python train.py --n_layer=10 --n_kv_head=1 --norm="layernorm" --qk_norm=true --attn_scale=0.125 --init_std_qkv=0.0535 --lr=0.00902 --lr_head=0.00816 --decay_shape="sqrt"
Each number is 500 + 25 x the weight over its row's rms, rounded and kept within 0 to 999. Layers, rows and columns count from 0. Numbers have three digits each. The size before them is the row's rms in percent of the matrix's.

# layer 5 attention query, 128x64, rms 0.544, rows 0-127, columns 32-63
078:507512472518506498503526518466510482470501471474449509527482471498494489499485504456549568495503
079:533494474511475508521493514479493558469514485505492492524511476526497502458508483494491510499485
079:502523508484446555518493545515458504492456527500478484496510461486501505494507504467531502498503
080:532496477492528497547485524525517510496521484514493550514510556516467489489525454510469519536499
087:488490513474506516509524457509504474504505480507505483490513485511481477470459465505436471496494
082:486470466497474470506514484514492560474519498501493483504538477536494538495524500518470517498504
090:502476497492528490524483469512533472531473550470513457516507503532507478512502476508523535529566
072:523521515478475448501489459474515483460455494534506467477526488480509487506480490525538508464498
092:517493531528499533479496512561522512528518495484485528504487502517510500532496520420522504506540
083:506496516520497511489498517502457496531502513540512507525568499475487552488487527495461463515429
101:412504465533494482483507501488455515483476512510503468515542486522489532530483557524460527515483
088:504512466530459500489504517472515467477496445495477504478504477501523510480512520482551543502499
091:545457473474499542458506485447525509531489437506511509510491476483524492469511482485543489529549
108:534461510526459480519501477514470517559500539493494487450501506509523467552491487479520484523464
083:492524518533502467489505509516480517498488495546466524547539514529478496552458481541479463543458
094:504520466491487510511518535518550504499468507480478476510514473522511533523473550483485545484494
092:509511509515541465452505523516498531510460501501439529481476547517493489492505491512466512492516
084:505474529553472501499520539490467498507495494503483489510497472538452490500523500487543482452484
098:541474487536481467463547479515480522518504537467481501472483498541493483523471515498478506464487
089:483513492504552518482506490489522501474480504529455491496496529515484509512495489539436495516482
099:557522466560513499459529517504515517546480482480471520526500475485519485479509473462502499529495
086:527551513510527498517533515516532513491457459536454515507508503478485477492477509517485471494473
103:563507457493530465488465465515490498487463515517484540486487472479485504505541482513488515490476
102:524526470510532490480543474514506556526502519459473515542491494513473530467475485512510507488491
128:517483542474484503509489470501508505510475528530528483489483521494525506488519497499492482535509
106:501537447520510507509495469488560482515457466523490518507480508486520471486514458501506511548503
148:477507507512481479522506514499464497490519461413501449501545504516511506498508488453518504487547
113:511521503478554511475494522492533496508463471444482483502480502507490516492529499514475521512576
167:464528541526525525540568506497489483501506511461522496497498498454556492491532538504523472508528
133:498527557488493524488499495506531492507477504514503528510487505464527498502517496479522520561500
101:509476587455474506493475495488506457475513486495525483479501499509499495496460473486502510510535
112:515489523486507473499483473501520487498465501525486503502488501506530523473536447504484534520495
079:469499453441513510503504467504499480517513520531525474500517462502507489448495507506473522505489
075:491524517447515488524485480527531477514535494518515485510542502525533490461517483550483498523488
074:466469482496502546512452517482478444516526510487483511513497510501525506495506492524467532537546
090:470515513437549458480496487490533527525486490494522472495497501492507451465502497534465485494512
091:529499470540478466511477481512482508500497533495501492465500480548471519506471503530500527510511
100:473484493453535466484467487496528475480468502502512482511500514523485491500510490523512515549487
094:467474473545507509503487468500533487542469541515549495460524503466495477502469524521488511541467
088:504540521514466515483490532491455489493512490492480509482476496505473550495485555484478527471485
061:475500535460526505517471483495503536463455522450538482522509463509493487548502468492538438547509
110:552496516506523493507499507484500503496511476465488511522434511488482498538540506455481486545528
074:506530479516485467490537553482501532494492493512476501538549493461444500509482527514501499469455
119:533478500515541500512486494539518487559506510499474510517477504509506503508507459446518504534521
094:470542521533514489488502546493484508538510476541464498523530523509479523472464484528499495477496
082:434477476488511517517516484485520477486515513476496466510481499502529490447480503521501538506516
099:508512520492504455537520469502540477493530449489492524533488492477545487526517510527499519494486
089:523454513504536521515493494488530442525480521493534494491507526504495458489507508508512488522540
104:478494491476485465504516511531510504504498516457537539539477504535488481478532503516548475474501
107:506504502524473523511489536475524490506507478457521458519492485494506483512480493471501512492523
121:556534496526481470512484504535494485525511478517467501513487542505527467471506412482511539522491
123:461505483504489479535510566515508500471498508473516454507483522539488517532472503506540460494547
102:531511547475500507509495503509497475467525544537519525467484488459509532500472501476547503500489
066:495523481539462508451484456499517492495481460525489501512506479507537451549529482521500456514475
112:502493481524495508486517460427512497492472541541502470487479498484520484530525547512516506498515
127:536506514476513498488501497493539496568518485530474535510496481493503449484496456500469515498476
117:508481524467474479512530511481572492480489524503537466509514515482493474498475465509522497551503
120:457511488513462499495525499444475509468515484479508445515497499515482503501487566471516492461536
160:486520546508494484526536527470532487505502510467545470521485532475515472499534516499476499525545
106:520492470490509502513485482455514468508482530534495513462458480494515519472519503507471524509454
133:484462522491522462482492526521494507491490488442548452486530544519513479532468503499498485533541
121:506496466525527502475516484498486526504501486492487511549501483483478498522493528528488468468490
135:490522535471530512525476522553513480498474506536495523517463525490464536504496456514475481518508
114:521491477510511526508481492477503493503512520566490514522498506473483511487496479493475511539472
088:489474428521496504533525557481492491460506518463493462521518510480488518514450447509489502488495
096:516481468482514549500482504521547514497494503510484508554467485486511515492500496506476497557463
098:510532490544472515480510550505530527476496523435453472519488494451490482527496505480519474506488
095:486513488523512540545509502490533530515505483524521501490489514484482514506526528515524456567502
093:517490508506514507493469460540504476523490492535489546511510518484537493508499485505459520533485
089:475505535482490477495502467453527548502482522478538493529488493460524498499549497490525497508525
085:478488509473531462517478515517509517494494529535504479523504476478501521500531485478506509514570
099:499532496482519471473505496486480506469524513525499467489501459525481506478448482498490533453506
094:501508548469479482517502515486515537512475543585517511490497549543478498460508485492512513503502
098:513513481495521509520493492488498533554454487512483485507535475504486493480447491503474515507420
104:505539494452483469483467450468464515510508496533469537535503505482491535482511505521474518515490
094:483539485513508480486490549496516509498505455525485437520547473506489476502464488500529501487460
076:465483517540529538473500541488479468505528500489539505467471505506533485499551495480506488519531
084:504476492514499525532537496479524485505497563540462533530492503495465501452484488513508502501566
071:500544462491488493506497497512501507511426540508475520520520492479517494459467543505502500489476
095:488512470543439483500492501455490514484514515505477509470505519518474475506479500515525464445493
073:492484490451520508518487489505469497528476567482497472498515488508463478482490514548482521508480
088:537454503532523488489536487517524473502520463473496500497493529478486514475473533484504515487499
086:550516501502533493506544507531553533482491533473470490533532484476473537509529515492503465491446
081:498476562489503517492496496499477510486497521477490477535532484508525432469516494501494521506487
087:526505475505536481487538519546540494506482519493508464513495489475519508507516530476494459520449
083:524517539494509481475513518460454516503472508516457496496522483484515455425481515519495517511480
083:518503464490483473512503499504483502508486524432519473527522472522495464503510496534510548517492
094:525522500531485481496547498524523530487504549489530496500534535463482480544469464491514469493484
119:526501493460524515494488478511514507517476512511507498522482511457519508455524485524466506542499
097:496462525510540498528520497488530500492487508505527488535549516501489506489462490529528491506523
152:507492467548533497497518516491497482467497520539501497543510483546468517512445532467502522490525
084:524492543498498485466536508474529483482516517510492442556512505509483517493492480510490469512479
175:539509475458507480495494508477501482528508464457542437507505491449523499486511513516499510524504
133:514491489514516503510485502465513504504522415489503471553483492497466510499503496494544491487514
097:509542510470471495491470519495448488507501499480474496467484441492515485500517541472531526458523
095:456486481478475452508487493500487528508469481498497506571525501476491516494486503507525529461465
099:473493492440516493488492451535518533509481508540519473474491510479525514466471497481478508541486
086:501526497462507479491456430507510506532528451529494498489479476520514508448533523506498510500490
094:497485521504500506504521477503544526495465531527493474533465501479510510491509525504542481561480
098:443472517462501494504458495511498513561501509515521500461512489517522493484508482481469530481522
106:488499467539488509516537517496514534484532486465516466484492501533507502526489497492493507441460
104:489486530489467496484532471497487521495520473522519478492495493526524516496470480474509510439517
085:478490501523523515475509490497530514511481498526489517463529509457482493489465525543438524472484
074:517485507530489524494504503465513514517484491515491482487476507519478468508473462492559497465462
083:465465505498473481496507485538491518477508531486496517495490514496507505499544502466484509489551
088:511540536500519530467527533549522475472516487490476494481521503495506549531507518502501485480511
091:482512504469480462521532481507505501492505493515439498540522529535471494463472464517516492484510
092:470525517472523508515511496493453505515514447481527494487480480455488548495482517485534502449516
073:496470533480479458534533471515487459496541494489518528506504528504490496440491485469488482494487
068:471488504506479498491524537486488486459500554498555485487489492471532463565522468497492466533496
084:494523480529482522496508517464527506469467456526473494547514534518519530533522467518502460512508
093:518478523506506486510479498525524474472518519492533513452516451513519427522502470524519481545489
073:470491534489508492464526493473487501512502444517510519485463514467504535515504444513500517489568
096:503478459473537511464522522493500465488497514516509457487486480473519513518494515501462516558488
089:498508513495498491514502543497480462514463519573532482500489513512513518459532525508474501580520
097:519505461499505525522509500523518483472491499460478457503525472523489506528450498561527470456459
104:529480505443509480531480479524525497534486458481486489520475484508505528471504498494510514480544
085:486487498535511499492485516460477527495470510504517480529539462486517452513496491530531483539487
087:515507531520470502499488459425492495506480485464512518497485474482511490536474502464528504475522
100:452479483492483499526503434523470521502465504520480539530500522550493485472466500502490508513510
107:507498459493533508505486495489493500482511544457508458487520456467458461533485506514538510496474
089:533480486507528521482497519455511452489521530507531484464472479518453510532512503495497531490472
168:491486495536493502488518529469496512461503500491501489507503469537453520556491516455517492432473
119:504524490473493485510479470536525489540523460469502490507486501471476464480490531522534534540522
116:486464464493512495479463515479492506520488497558469514519503463504486482507490489542524517524446
082:478519520540444479445480490498499519538514453503484525475511523481555494509508476478486506517481
089:513474540482500494515503541442519529475503464495507541477514502508519508489481463488527480447535
088:483510502508533531530475483508494498478520486525507482514478554505451470508557503542528482540544
# layer 5 attention key, 64x64, rms 0.512, rows 0-63, columns 32-63
084:509535492512482500502524463472510492486492501489479490507504549499474510531475536505512480464484
095:519512492470484501500515516509494523481529483499444488507524526488520478480484527501514497515515
104:514546530482505493479507476492508502532509489574498473469552531496493500505478518493524514477504
099:583501503495504501509479497520495512461483512501510539515469516467519487471504500492506525527506
108:481511483463525491474464517510543525479502481506528487482521497470519506494526493499497507515535
107:517520497525492531539470512510504513487495481508489541514494499480519474495531467510445485537503
090:499512449505486537541471490495490451461518466476546486520482454483511517531512498526474491496516
092:465478520496465495506507467479494487530534515536490515506518505503469514506488514473502451450496
102:494509500497532499483514485484522498468495506493481517455514520509514531524484518534528509561481
094:491473516513504477468497516523458514557493504503471506487510502511446518493487528503523480515522
108:518496523530495510465506477549484490507464538479509497499495531463473499504513497509494468526474
099:518510518499522506495526501503525533523500481504500484481492519533494570523466528455503431476483
076:471477498502467471521505507513507481515483513546491494513489495496497509480457511540465466443494
101:501521507531495524524504517473522463507521533527542525510533510473526460467567492524525488506478
085:487473498516508534476542475473513495509516512519498481490529483484445512475541504497463552511494
100:504520540486503498457549531489494496494476460481510476511510503464517492488462490514501519517486
092:492494507507487508493521496511450485501534466463477495523495503521489475481496483554530497511530
109:479485485526468486500515494494534505502475499517477462442506502501486485488484496531507534486481
103:484513501517541511478493493500555483504508511514470521489521526471503487457528510485496506517507
093:536505483521513496491498502478484498507433480473482522498510475531509495493544524512525512514539
097:473477489493492535467522505474526538516484502538458510488530455495499495501476522528491477509464
074:526474518491497519450568517475507482474493507469497477521520484487488494509538479484501544500516
099:468446520527542504498486491489548535491519536502485498486504507504480480502498513470490492544565
104:483505500440538504477464499512540543485486478519474550514524510502454489458490517474558539540502
109:516553515506485496510414495508454518543533497480499534530514471504498498518542516508483505485543
106:546537510506508484501484518504485504519507469495494516522499450513474500523486544462519494519508
098:462418525540496493515509468488523510462523506518495525504504472502448477518464479528476518513497
091:522522519463518506512490527503493494493528497492503529487475493525501460500512505508571481473530
127:459453480532499499495472497515507511534498566495467470532481472522491510517500495495499492504488
103:495461473562516463526525482504556473485485500496526511523527481476515488511503531522533518469500
109:480500478556505478531535510509515454519465485498509474489484530434506517497539498468438483488480
098:504520531527526490536485518488490488510513489467537497461507462488480482555524517473483490529509
086:477486492539486466517516518455515491500475532500452491496505467477496503474491500538521469505494
088:479490469543522506492482537516513519510514532530511549535508516497528452522538464498488480535492
094:529551507489481498502519464534474498564502488545468518494514509485524496485512505492481487508474
099:516505490539466498517521490497491451506518464478515520498465489534504469462520483539472503506515
089:516567559473507492520505488487477448487496492501487530522549539526478469479475483508481519513487
092:473498527512481498526503475458490473529465496541497523510501452496513549520491482530480504494485
103:512521497480499486448505496508529503521515553487481445501518467502526484507499501492539492505521
086:531533546503477489504513481504468520514510450502458497491491525481453498514484532511520526479523
092:463519491490525463495479498502537474522499497461513525495506438558524464485515481504493465531511
116:532506485473505529470527538537492512512467512527514531446495499537487493446487535480543480496482
093:535476504495490477504494471450503496494517491506482495450528495512455529526494529480512493506490
117:485547487480491519465522539497545506470485492529534506482514504526466479481472479502552470501515
099:511491511514483486491528483479498507515450469481489489507461506454441488532486563521468465516489
107:531523518462469510528474501489456521483531468528495507516499490502540531529507456499474530478449
099:506472502554508565503491514483516520486478483490532492496538457469523551511507498494511516533530
104:439475459477481507517493487546526527516517482475487497523462522491556492487529504526500490508484
104:475486525493534479519465545531521545466510509475574467516504525489507476473496494463518495530486
096:499522483503456514517482525502499502502501512555517546455487498499536479511495506515480506469493
113:524506508489496567499522544514479508491558455511526500514493468451506502503467523517465517494478
097:470493489485519516461533526479507513498516482481481495539497512484517535493445470506489555506526
109:490460520482486507519476499448552494461507535477461499524483486471532498495522481468487501505505
115:504481477496518514524482530528502511502510467526533521516487480511538514536520487529464470557542
113:509470482540484524508493491566529550525466495556530466514499513506518496478500526529478481501477
090:526475496491505502532498500454515535508501474497552486491558457478476502503481504477478475525503
098:488498480486509471529443513460501497521532466545459521518523523479506515488507505507491558473529
101:491472501489464535491507478546521524513505498556501469518475532508522473452447509548507529470475
122:496481466528510498515553510501494485526490500557490510462491543510509523487482510501505509500464
125:500490489541528518505518520493567496512450508540509521448508522487522481486519507465526468529514
079:446478518477499525481538487494493486482516531471484503505495514499489515566511484548489481490518
087:497453496492534499480525498545521525502454532523541483448517530520494484485478509489502463518499
097:505534516452512483493520480505490533448518485442496528496487545490514510471516494506543539482508
100:533513504503511534490529485500525488506500456506489487517536452499521481528463511546504553495498
# layer 5 attention value, 64x64, rms 0.519, rows 0-63, columns 32-63
093:543498470496508519518475496458512475482503492542525485474503492491467511501513501487489500515477
096:528473516515530490525475499516503503530550504490472534488485526531540431531537482450477471515519
110:483488477499560503493537511515462508514519513496459474514511515514544500532543493488558526486551
086:491466486472454529512491534502498501483507546505478478539522486521514447518466481537497518481506
085:484471496509500510512480500565504495551507496509468478533523521523511469475482505470462483487485
099:470517542529526532503477490529508541478486496537500503488487547444475558499495500542509503524527
105:482482464491469500548468525506482526529486497485478498501481484541543482517455514469495518449520
097:500495508456491508437562507518488518495511473536524492525482534478483517513523497532546492534482
101:458480537459490510494490492467483491497481517511528562518515471498532448469477520525500527500485
089:466483506495495461514501464477509505479538443509509480461506530512509482505532465470500507473463
095:512461520482509465487515485497472549508505476463519538503482535494492498479534489536466436539480
098:519435477492489482486477487519529504493488495541520532533521487524520467514488481524493506496467
103:505524520494490435483479517465528497525506521476488526562544509462483508534475477517503504517523
093:517526494490534476474511471457469520571489490477537526490489504484497524479528487455481508500481
106:516493516483479455496487481457499494487526526508513529492513481478503493512491490483506554470512
095:492497509523502526500513511527479454515474491481488583499462466530522494510510493510495475468505
106:475495510471512449486491476475484525495525500554510486491505505484509487475486500520513569483487
091:496511532494531491451503438493533515503507480495512510509506501517492465515494487520479484544500
095:495488509535513470472531452508503468477479459468489550495498488514462532508511470534488490483502
092:455492502534515473505504507549474459496489508506471489491495514559527529546483471458473501459536
106:521494524538517527490538516505501465471507470492532498489512474473486500532480511453521480532492
108:472466513484453521535478535534480525538497486491533497489519518526480518483479526480481469454462
094:479489448534539516531497508488501491492470512474522481489477532510501525463446475518462548476520
103:492483502502570553497511525480464501513499502498550550524477542499485475476501489511462469532486
105:484476541498484495466544455486508490504500474494494513486517515509457516534511518456533500515508
103:511488499510509567467492546518511464503494518496521494498479491533485504487549504482518475523513
092:511492506538535497530523513480500499501485472463507489508517457497507537505549502515477493501452
090:469516500512534534528538523522515480511483539472475479511520524523531513485523508497551484479544
108:497547570495501497496523467494515487443487478551516490451464479488474533481525499516513481525500
093:507491514524508529510468476557550497552497529510470544516532526500489471498457511505471463524500
110:506513523508484531475480456440501519541485538525490466503505517487490523498511507542535528533516
103:522493520523520508521479511547492505512517494500480481507511510537536446519527476439504489505513
109:498505510525480519529484513562529501523486504445472499452455526543544527462494516483510477500545
081:489512500559508514504488477510521488535473502451452534510529504483491510547466469492485533480511
104:505496501505551476481494486493492506481478466505501519532526509500490495518525509533527494510455
080:493481501494464520550472493517492523548510556514471466513546531512465510524471514474478490491504
118:504524506507463456485537488475509521470510488502505423516537488525498472498504486459509488532459
091:526529584470478491474490475530538509548502500516510517528519509475501488488497510502508470544500
094:473517498478515445466562489484529485504492503488515523493479479485472522508519545510501497486502
106:477542493519467482475453513517494517474506484521491446510540531502489484516519482498537466481501
114:525503514493443460492506496460512499518491512483490471509500505516480570545498488498537496519493
099:527496481501464519510460502510496483510485506482490528469511511477491481504461513459452497505538
100:494515544499520594529465519523507489514446504524522510501479505487504500472462565521489489506507
092:521508469525471534505482494469483493445461463493497477485490473470473532508453504555478509512503
101:519542498512492511484542503510463485501497544506521488509493443513481521502492485485469533486469
083:501484500461518492485511495540518473543524525496516534546539493497489465511465523486490498483506
108:506484499490518533502520510518533469535506511496485469543492496531481500523477503505480482489495
116:514528556486492461489501459460489527515505501527526499462498507469484502467502530493501503531471
111:518496456485478495527425523509525511531532514488463505463510510513538453513501553459486524495546
102:498518510483537461479551474508506515541511490514532504516450489528470494523500522507479455542483
107:472486498509480495524496480492465518560500532472492486512575530524476507497481484476486485466507
098:443521497526445474485519478494518498469516455473516477476524525463454512484546483474533492501457
092:518462512490509481501501486470547512531532543469512518524508511490512478488496504531451479531499
107:514522440521504517542467477487495505516518489500478501485511497502539445496495488462505532478501
102:483536538509512516499506461493510547543459510532504496523521531513522457488481478507493497496487
099:503527527511485521515513502534524448477477522513483508467488463504489516545457535534486490520532
102:459458527502515538522509553528476502485489482461507494513488495536534537497498501497494475471542
108:512485492527523526545507516549502505491494476491496500468490513546501482500488486491537566483467
112:492507502521537516485534508482491501500490477479547559512452516472476484522515489526501473537494
110:527492460523499547496522494543549475496513511492505549481467507469492497518479524526532485537470
100:483525503474497479447484462484474499505539496498524491520544533499478456457534456490503489498479
089:506486447496504540529513511469505510510515535523494505472445442445501512482515533509511555505522
094:549465486447460481491475529493484478509512525496499518492499481544515472492498506522488503517491
097:508514468465504495475472527525460518512513550504472519517525481472514467507484526490503503497525
# layer 5 attention output (transposed), 128x64, rms 0.476, rows 0-127, columns 32-63
076:496499487501536518481466512552554470490537508463470526509505513512473560546489500440556502516491
098:520506545474471555537525450464475524529485507507488525487513476481516481493529530493495519481474
089:482525511489501519499523493447453471482472517485497523524509454449541470475517519544461476489494
099:498510534496451503500482459494488521527484482558489532531494484492495465456500531506450523501495
074:518480509491501521517536499493474532546470473528500475498521503510525457479509475554475510507504
091:469485480477525496495558532479494520500471489496524447480502548515515514515499501516484448458499
078:515478536509490474507507484518518504502507494502518514511471479486496455454480512498475487511482
090:489497470469497541500504488446471460496470499505494499544520468469512493465491478541482514515491
103:535469539491463482544496451515488535495502513523508509511522484478514499501524549510510517518520
078:490511555461485520507515462501473509477464507494517551498531443481492469497473543536544528495460
080:557516491449475544543506507449459507474501514500479500534502472492460480492493509493541492534511
083:514502582478457510511475480505517486464530503509505531490493484483506447485466538447492511496494
089:520529474514511516493519507522481505503532520564520489525512514480516463512559462457470502505526
098:539485470512550515488496506503494461491523514458516474467499524490509513521506485481552477516492
091:516474522534507505494497490555528520547490476518529523481553529565528514533525552446524490502476
075:474506500555467474483490501502486530451490511439527456475495521495507495539484464508470513461491
094:483503561475478519532474494518501494503482493555518510443522484520500474495463519508511524459467
079:543501542445465522516504509475498483482516546502460515511477495462497496465533561489552521495489
100:475513477520525492503487537549497504485539505509531467477481517541499499554481465485506499479533
079:503492545516523538544583510540491505495515525515537482483509509514511459516502492525481531501496
088:512466444507503483485492486487528481542517536491460521501501494500501550532518511509524518514501
095:512498489556517476480492519551557514515472452476505501505511541562473482530498484523507504536481
077:529506516516489526511519490546498499502524549532530510488467523513481511554492480480512509514529
095:523510506520454512510480467518492513484486527493456539499477519479459498535487516481495520510506
110:491466521529542471476544535518492468509520514471492484490511473488498534504544536513529459489505
082:507506466489493469483482478484491464495516497471475480508434494457487535494484497506475495499538
088:505481438496507478491459482524506542491482502438479483537511499517486500546498470476495476520515
088:493525463507545523483501513517487530510475486517523505535514493478540519500517465515432472506541
091:451495514482483508531526511470490509490464504486504449486529483514490532504474498550503550466496
079:521503497505511526490495530529532536523534469528471481467487559513507499510527486473498489476501
096:497499505496499510483488511532530517524526495452485504516481511525524549516552530505475463469525
099:492511522517511529479509480421476480519450498511489513460524488488517480489499525517512515472438
093:533509499498496542501545532458486512472491475471534480509490489493527523489516456521486474506502
089:491502490539509478481517518537501541533523520498505474463486545522503487545540501500494490488513
092:479486476503536477490517489499461462490511493505516482460500491490497507551491470501478504489531
090:486496497544563488477517517540532527555498457508526478490489531515517508515527485502501464495505
101:530496580518494501515505461459483487535489515524503541481495468501494505448495546541526558539506
082:504498467504512516469522515446502494507460472498494465488545514471537504471554500516503505486467
110:502484482496508448516515524526487479472537513480503467500489487486495526522500484490503466504526
105:488501508514521474487549528464472470495437474511536516495520514521486481452459496561462509522485
103:507502475526526499465493530549541475512542489454490474510469505512496504497534477463505486516526
104:492487492531496495491487500527521515515539480515524526497499529509496525551528510488497472500495
070:478473431496467457480489504499542514469496512479450458488488542493471531530520482517461497470497
091:460475466515503477481490508536542487486531519489533508534463500526467532531482484481496498516531
098:485498506527535468500480498493538507545525511483499462456473541516505540506508480500536528476515
084:509498440518537494479478515543529493536514470552494501508504524488530507512527479467491478492499
092:473491462493529509496520508498449499519523499522485482566476452455501509481500443498470511507540
104:499461503496539504496480518504514502531498464479482490469528530572476560508494525496535478473470
091:523483548471477523532519480488516487503547479511501539502511480482525505480529527492513468503471
098:536498497471504514530496502475515468500513527470449457492461495481500503497509492482555527487496
099:504510492546550485478489521543519521531483475499527495493496529533501480511524487507505469513503
097:503522468499532472473503496503500519527462479509518475476489507498500491508483464570534500508505
092:561523512479449534516458497514510527490532515515447527526491499504499497507544526434523498502492
103:496503536467478532517467464514543521521517518473474559496499506542511490482500554499509528497491
101:527490576500477522514513501458460516514490520500498509465491515514483493468500547534476544506479
095:452482504509486504513533510501516521509526495508515459509491499497498533512517467517482509473499
096:513504485493466491520512510498476520463471524507498526576499465478500462480487518513469489524513
113:470512536497481502505469486478486508506471500494467498475503489518452490488469510527525561481476
097:506503506560486499488513488502480495476466524488518501490467520486464508519455476497493518488502
086:503505500501467536497487486503539537524512476500505516509472526520500564498474452486506506512510
086:485533496491535499491508523498478486513438484537533536506537508498473480469501531551527537538504
093:519506509477485501510466497495554524498521531454471495534498490491542533491508525460532453493503
089:525517550479446520535465485506502485483539485521472524529507483499470490476510509479515546519499
074:482486490507512456500489481458502490520520449527512505499504555508551495470528508521456457472485
116:461508456533504515486491450466502521470500545455507472517511474474494458535476501525502536520466
103:517469469511459517520504524517498483490517476463494529478488532498513487531524477495485498467487
117:488518483499490535516499527508437478538500504493478508466456509513530520509526457485493487488486
087:544498522513473511499555521519525478510506441531482524480517511542506534488487535487469471505511
108:512499546465499491495526526535491494528487507534488538501502507531525501443493493479497494497511
103:457512557472512495498490500504485535502446482562507485524492503478463485494500513483512477526526
115:492518487488474518488508493532539525521494516543499531515485534513527508466465504498505493465490
095:546505538483554486464500506457480459533460460466469491503509507540496519466534472479506509536508
106:529502524519499502457544507565541497502502512496492509523515522519478548506495524516503502497510
099:462536476511477510474506486498539517517465523492519488544475513484461509494496510519538501493427
103:551464476493524494519499497496491476513477466483488478512496529502480521523524462521530530532500
116:515472469514497485494515488518538475515531482524495496492488482514478503530472504485500491571454
114:517506536514528518462511502484492496463550443540502534494520519469504490497541511489496481522510
100:510525455494518526472477465513497499525500542490515487512481495486528481524512460527525534482449
105:489490479499430456463510462522524531520518508481494509502519495509530504555548508509513493483474
113:544427509501496494495507518527538476486546501467519530494509549494515521487475528473497486469530
094:498547532509502488504481488523559526524479506502508485497491475509464481503516498500498531539470
114:493521466550510526525516538493508470503522473525517477512493481496460503548552500517499506529464
105:513448515476519466521463503492505471478525481487535492489492495488479482491529529455514463523511
109:436503505419492491533521533526495516509511526526519493514503548508503505463490476503495482457474
117:500473496498499482502477503449473481489516545450501494477506458490501475502519502476484506451522
113:528480551450487486515509447513533526508492520522520517524520545517546496457431483488520494467513
113:430541491491492502502519482510490501516490541537499448527472485486449488515466460499506528466485
114:522439506540499527537534506511495470491504486463490487497500511484483491543485477506479520477516
098:491510512479495480497487479472438504510497501496513460497483474521506475503566481474538484493495
107:519489476503515521527512533506466461465499483470507457445493469517531494518451539506469499472524
096:509470487503477510500506487487502522501464545458514525519515480450559524494502509521487489523520
106:468461561498484549484524527494461464495520498461514515471483482493528494492534490486497468473517
132:474493537493519453520487502498508528477462496465508465503560506502450513491489511528501497497520
122:517471547521509525522515513501507484480557478534524527494494491493499478504528513464504482515521
119:468557512543457558508504487477464540497474476525508497496506505480498502523519531466494486524536
109:513453463524482534494502529500513476505543506474505531463461492504552470531499514479482501467484
101:462515519490471488535479506514475491503504499536528488509471511503504504490489460476537490433524
092:484510508485485501513493493500484507502526480575524528511477523459519491471529503433491443474523
108:504460525486550502504476480491484478508507485505514510489473479500495463504517509494488485591506
091:481514560457490537471530463523482538458512529549521533516512525510524486469487497474540490475520
125:505529497486489476518508517480485500523485505522500493490501442512488514481489486537513524508486
105:547479538527511508477491507502513489486528457508499547496528501491508491505534500474497482524526
088:501534460480526472525500500497474495488471498481508460495485467491494516525535481554502496543462
110:471503509474508468508506501484499519546480470528515510508510526511519484465454506547503492527477
100:477525493474510513525507444446466528470520478530511484496529509498518514502503497490511488492506
104:499498540512461492502450492507473525487511494529536538502492508481479478476530501461528464461548
113:502480553537529534519500505514526520481498507514510510494523505508486476500465517482470469497558
107:461516515489511475496472466467492534494474525517488485525530516479453500458477513488510511509544
103:513522469452519515496496530511503493454503534490507488492500488481512524502459521495465531457496
105:537464533510505519484512518515501444482565496491510538460493467512516474505562514466487480508498
108:503528525508538550460532510468485443460485504504497500476493465495519468450492514470483493494487
103:494514502537481528506469455461507542491447492490520498505491465505515487526548552516487518532494
113:484555461517459511498468482526486538501489489516500522498464512507529469503517467515507512519475
104:526500439498553527520532531470511460474502494482494486493512503514490512534515465528480542530481
108:488494543451463533470517474511479506489524525530533517513494543500534492466496470469535489446502
096:517516527473524487463501504488512510488500492472535494530478479473469497464489541512529497508490
111:534489464541475529520517500488505475474524481495487487483490472483499501561534488482499508532481
107:459532449537455524511502505506526523527499510514471538509476543499513515504492503502484507501478
116:496516528523492531521539526514523500568487461590520498511490510509486509507487483487499466502475
107:486497541472511481497504502493491509433500496492517502506534515492457512439505505485484479487535
097:502452497477476500508529541516515483519468519493491481492509533515537529480462485503509472434507
096:477497496470524469547497485484510465507491481523495469490456475537494503492452456462466492452514
119:562426506523518493508523492500527473497514474459501504486501510485475487516484489494502506504522
120:522466521517493465503513478487491466488537486459502503500486471494474494502521462471517502491519
107:507497492528518510478535509514498485507519467480501493521510508511507508501516518578500525483473
107:497553445521463488468494509510502526510470550463453496497502495497506517537504479492505525509505
098:550501463494512484523492481511488482482521460481473480480519519551495535520470476517480533492492
115:541504524494505508498477519543468498499520478538492562469485524527535524491527528493487493508532
# layer 5 MLP gate, 192x64, rms 0.554, rows 0-8, columns 32-63
091:474470526492498539520512521521503482482491555523529476515486501536479463506455524480527513504509
104:512558506523445525504498489471514427483473514516526504504484500478526544515508476494475514529493
099:468554464525547452528464468469494521489495520495533492536534522537528528471513529500534465492541
104:498491560468511517475486450550557525523464485493517490532481518491503485560474466450512475518500
094:509483511559459502513507527474455499474495485518521487485469488525478475488502466488500509507519
101:502482513437512498477503444511537474510528492504536509437463469506495504456524496497498459494523
095:498528449457522498499501493509479520475524495469464466511501443483513527506479509518510513497520
102:470480494510491500512477515519519510472511468460535522514507500546471482524516483520495537476504
098:473528508508520501513518524515525471489483529498505514513518454434545507539510465429541491461501
# layer 5 MLP up, 192x64, rms 0.608, rows 0-8, columns 32-63
081:481502509521507493475497513520470478487525542505528483464500518516471453517510518477516513476537
098:490467505511520457540526475499481557509493462493512497513510509524531482491482483482536496481482
093:537475487517487526498517478537442457496495496514517490517522509505481477490520514485465534493509
112:487548497511495467487504525476512512472476544557522478481453491477481491459495579531504499523509
097:491498473491504480463505525482494455475579481534511513495524502503481457482529499491543538477539
093:495485474529507505539490544477464546532453520495485481542494549509522497534497520460521536488485
107:464465467497515495500519469498491479504451503483499519527475520473472536521470488465503472553463
092:527501475507495496503538443500460500475486542514470462510515486459540534480507495479499455521487
105:502469489502485467471475486502529517511517524452491480510471546567484498484465510519486530506490
# layer 5 MLP down (transposed), 192x64, rms 0.563, rows 0-8, columns 32-63
087:472483552488536502455516495513512495519482507525512488525534549471507515502508517477500502499516
101:518508500539525484487443530560485511494512564499523498515482496485548496548545514509514509539493
103:518511502488507506503476522488506457517520491503485484454514484505520484526479455516513503499530
113:504469501502537494508480454526521485482505533524536523508462484514516530470531514506496489480503
097:477472492532480552536534492460508485522518503492490461530471471530468465514488533495535469508477
096:448504484490522497490438498473503460516526464495480543528497495495529481507472452490509483532538
099:532499496508509473495511543498499480492534491525476487504459463491495474511515496499490519523514
097:499512499471458473498511523484516459456560482468506496462475508541459489508527453545524526502501
104:510504483472493495484488475512521559451496464535509515494518479462544493493544471511515484471467